Part of a small language model's weights: MLP 384 squared ReLU.
Each number is 128 + 32 x the weight over the matrix's rms, rounded and kept within 0 to 255. Layers, rows and columns count from 0. Numbers have three digits each.

# layer 3 MLP up, 384x96, rms 0.276, rows 98-112, columns 0-95
107151157096192123169115103137132145146110086131146160124182150164171073145113149168112116122138119167167126161168069176149137100114126166076074117163129096069170080142074166087089174178171194143129089082110186105130112181177145150157156164114124085144137094078150129089149167122137165141
108143121132159080100138094105101084120106166167123111134158169141104136168189135141148114121105121169176145167124161120152180109145108121121123152129177149119127168148142163120169146059129117097098144136166172146162162149167148131122102081081163165107077102147174092104118141121113139134
064145129102178078138071076088117157107169134107139125181140085122159080132143103138134127166107085191079138151121098140084163085133146200122182148139150116111078149090084112064111166134117106113135114148172141115092061128176125103158171083127082126143135112113077127115117110109172104082
140071103130133169106141102145082125095109167152130150103116164165183102142128061108106168128172092122116128192149115157125183111167097146136096103183137120113106113088131104106170116190074161110125127110179192115157144192173156118122076099105096128151116149114109097112131079131105111112
108120145079208133132069136162113109124110140124139130140177123108155173177113136076100143105134097155123066093118092179127115117055109131113077088124158114108186074106117164077152167134129135127221103154131182105123031129083129176128151119147157088098080135126112136112131121110140141137
099148123104140114064168045160122200125084082113215168187101104143122112112106147168160035107129136146148124123164107162116180106113101177150064159184116144044128097136148135102166255090086166146114118060171208127121066119128149128153126144107142051218123154137117095127052179150176110073
126211090178128093118140136151074125135066150179106152133165135121071117141129140154129066044147100125147126163138138131126079112122144124132063100143142125182074141138110119073072174115143204133141119168186159163138159185070119149090185083163141098120120158037125058065108111129066144093
130143112128143133125129132115135136143129145145107142126124142147133117126112130135132123122126136097136115149138144130134147101119119122132127116131129133094121123118132146121140116131146123122111122121133122134140140125120123147123125137130109127124132125102126125117148126116148128138
134122094151153134116158072122092128132133151138117102121186127096145067148152059109095154101137136111114151204115157153114176090179133129127097099118115118128137146138163116087117122085111095116165157148131192132160163158096155178108039082134144137149182098109151121085144146126183124175
180101139147121090081175111112134104191122217098132106097160101081223113125108156106054123108132149104164100143082123143127197110217059150062058118088140118112089155165163106144117112115111107105082074057145131117110143137148121177045077100058158150150098156162059181137143160178152129133
131132150121166134133149117117121142181131184143097132071094112139132058121055150137146112135161098186094140213169095181160124136086126104102131134156146133111113140184126064133164136141113134110139098104173090083125107124160115127103098103072072093101126142087127080150115143084082150152
092146134148117154126126111143109179184126129115149114110112149111128146123121155138096098108077121136136214088153168164111122108119114130094113067056121100107114118137130098130153140121189114133073092103086189211088170124079169083193144099151141170091077181103042090110120111190126136141
113146077106114109175168144152137141110112135152145152149100165150119142066140137147182132190135138104126148168155162189105154177144142081051149119159144102176085140127100183067112144122192124120060163104189109102138163081094116134150167146104115131091095162106106140120118065088196121124
092146143138139098114116163171144130088114148134025175124156101087130147115069144110170077031129161126096157117120246169148120112165134095168150165189140114064111128071144103131101179059128068227127124131168152096129137106207109127101125084160130150133102155210154088164124132107143134167
146080134103182138198139139134100139167164132143203124100165134158146166162129144116128155088109151100125103121139148166107136101090152136113149141087143102105094111100052166112169112116119118072177131136166158113105138130120089172121119097193123134071117129151121075120083120116142101154
# layer 3 MLP down (transposed), 384x96, rms 0.209, rows 98-111, columns 0-95
158068167095169095185127160138103079134095149157118094058134134121148153147124123120156129068124101093131115140133122116171139155141078110145109138114141163078155141092182160091066111096133160172065165161164129101142109087106132160116136083169094123091122096166153140103131110168153099109
172126119156129141130101120121086134150162119131146083152122129166112135176165069093153101117120135106128102123143123164108088093150117144072082105198143086096119100062154107118135070204154118112163155106132160154105073134107108162139155114088160123133162109110118129067099164094146123115
125134074153114100173119129082127189157210150108166151129054104184110132121115182120134158077089132058185092082087143147122134126143107098176180140109083106141162164113176139123137110146167155141129088084138114153103096178069135147206084165191173137112107119099157149180149134104084094091
114211203123118147164125092129073105168080116114078202103156094083140093117148156186128159116135150088123169120042160120131182106116133145091140121095101158147121133097123139100083159108153168061066099138106140141155143068116108108143144062067104106145182148165149115185135088126148112098
154102173154116092147130125132113146072191133126196116173128060139131108120076155152179149103080132143127136134149098153136101179103135033132175174096120130081118201100146150084105154108100125097036126099087131104083143074114151177125111130146139160150136103145147139176112158140187135044
199147102122084157072087100137124116094118119104094065159075087159090128169176143140180114127139104171132176078137161172132118143132157220088007116102088166110185136165126128196073117140141097150127101163116103084146076143105122124127088185031067040128124062119143119101204115081111077114
097125163105100157050164107169056137081081109150162164179112103122155155163111111092093195146185146145124168079096105098146134130086125155158073147123137099146144149114113144193118058134153112113142120058120140116193125060152138084132069099174081122154128118132070097136173154130115154088
142132121133139091113149127125111135117116125147142112153120142126122130138106115117121130130128140126132117141133123124139121134116149128125148142136116114119132153155139098121121111105136139145146132145137146127144108134112126119123126121110145140140123133120120136134102129141100156119
165125204113117134143104068153098132105082130084082089152140123123130156128076076109145149149167114120164139128143073113120093163168086169133143104156131157155060134116088100132092087162165112111121096162067177103153111152179121183155164129165097122095196136099143167141093077117186094161
169107126175133147135108069156186062151110102080214180121124179118127054098080191129166060142123133163130130116090135080126144167138187134164184158171118136185092141109098172157107124095123089097102119116120163133130127116126131095133172141141147070115143192161150216090079126166142159145
097093172075131157125097123117143118122143173096172157117108135121070078150177127116115149109142144121109169130075146138089115127156126149168054088151155093184088128097099106170106155179124149165142183140119140110108115091135171132081157164172104194113148109128145139101084117152090098074
151079144126169100143095111110096096182108173084119132067120101152111131163099123085115126094092205131136096150069140139117168155139154211112129160151093104099075151165136194168135100119146163131082127203103129112189044156114126179153121143147053078066215091189170121159119084106170086167
175189050116110092171119112134130170116095069152107054121151142142205097153100148112193126088154086146094124139141110079080141056147129152124136126132157107173229187125067086100094169124164091101108133075154092098165074087115150123093131130113131060181068124111139114079137175114145142127
126075163137069117099131041167120105091131112126122092097073076099123144154094151150201146117148200154176187148093149076170133158133110120169122131205147138097126141065158120158146124078130153151131088100077096083202124147108057084178111198140092079095137155103194094114144096137130164121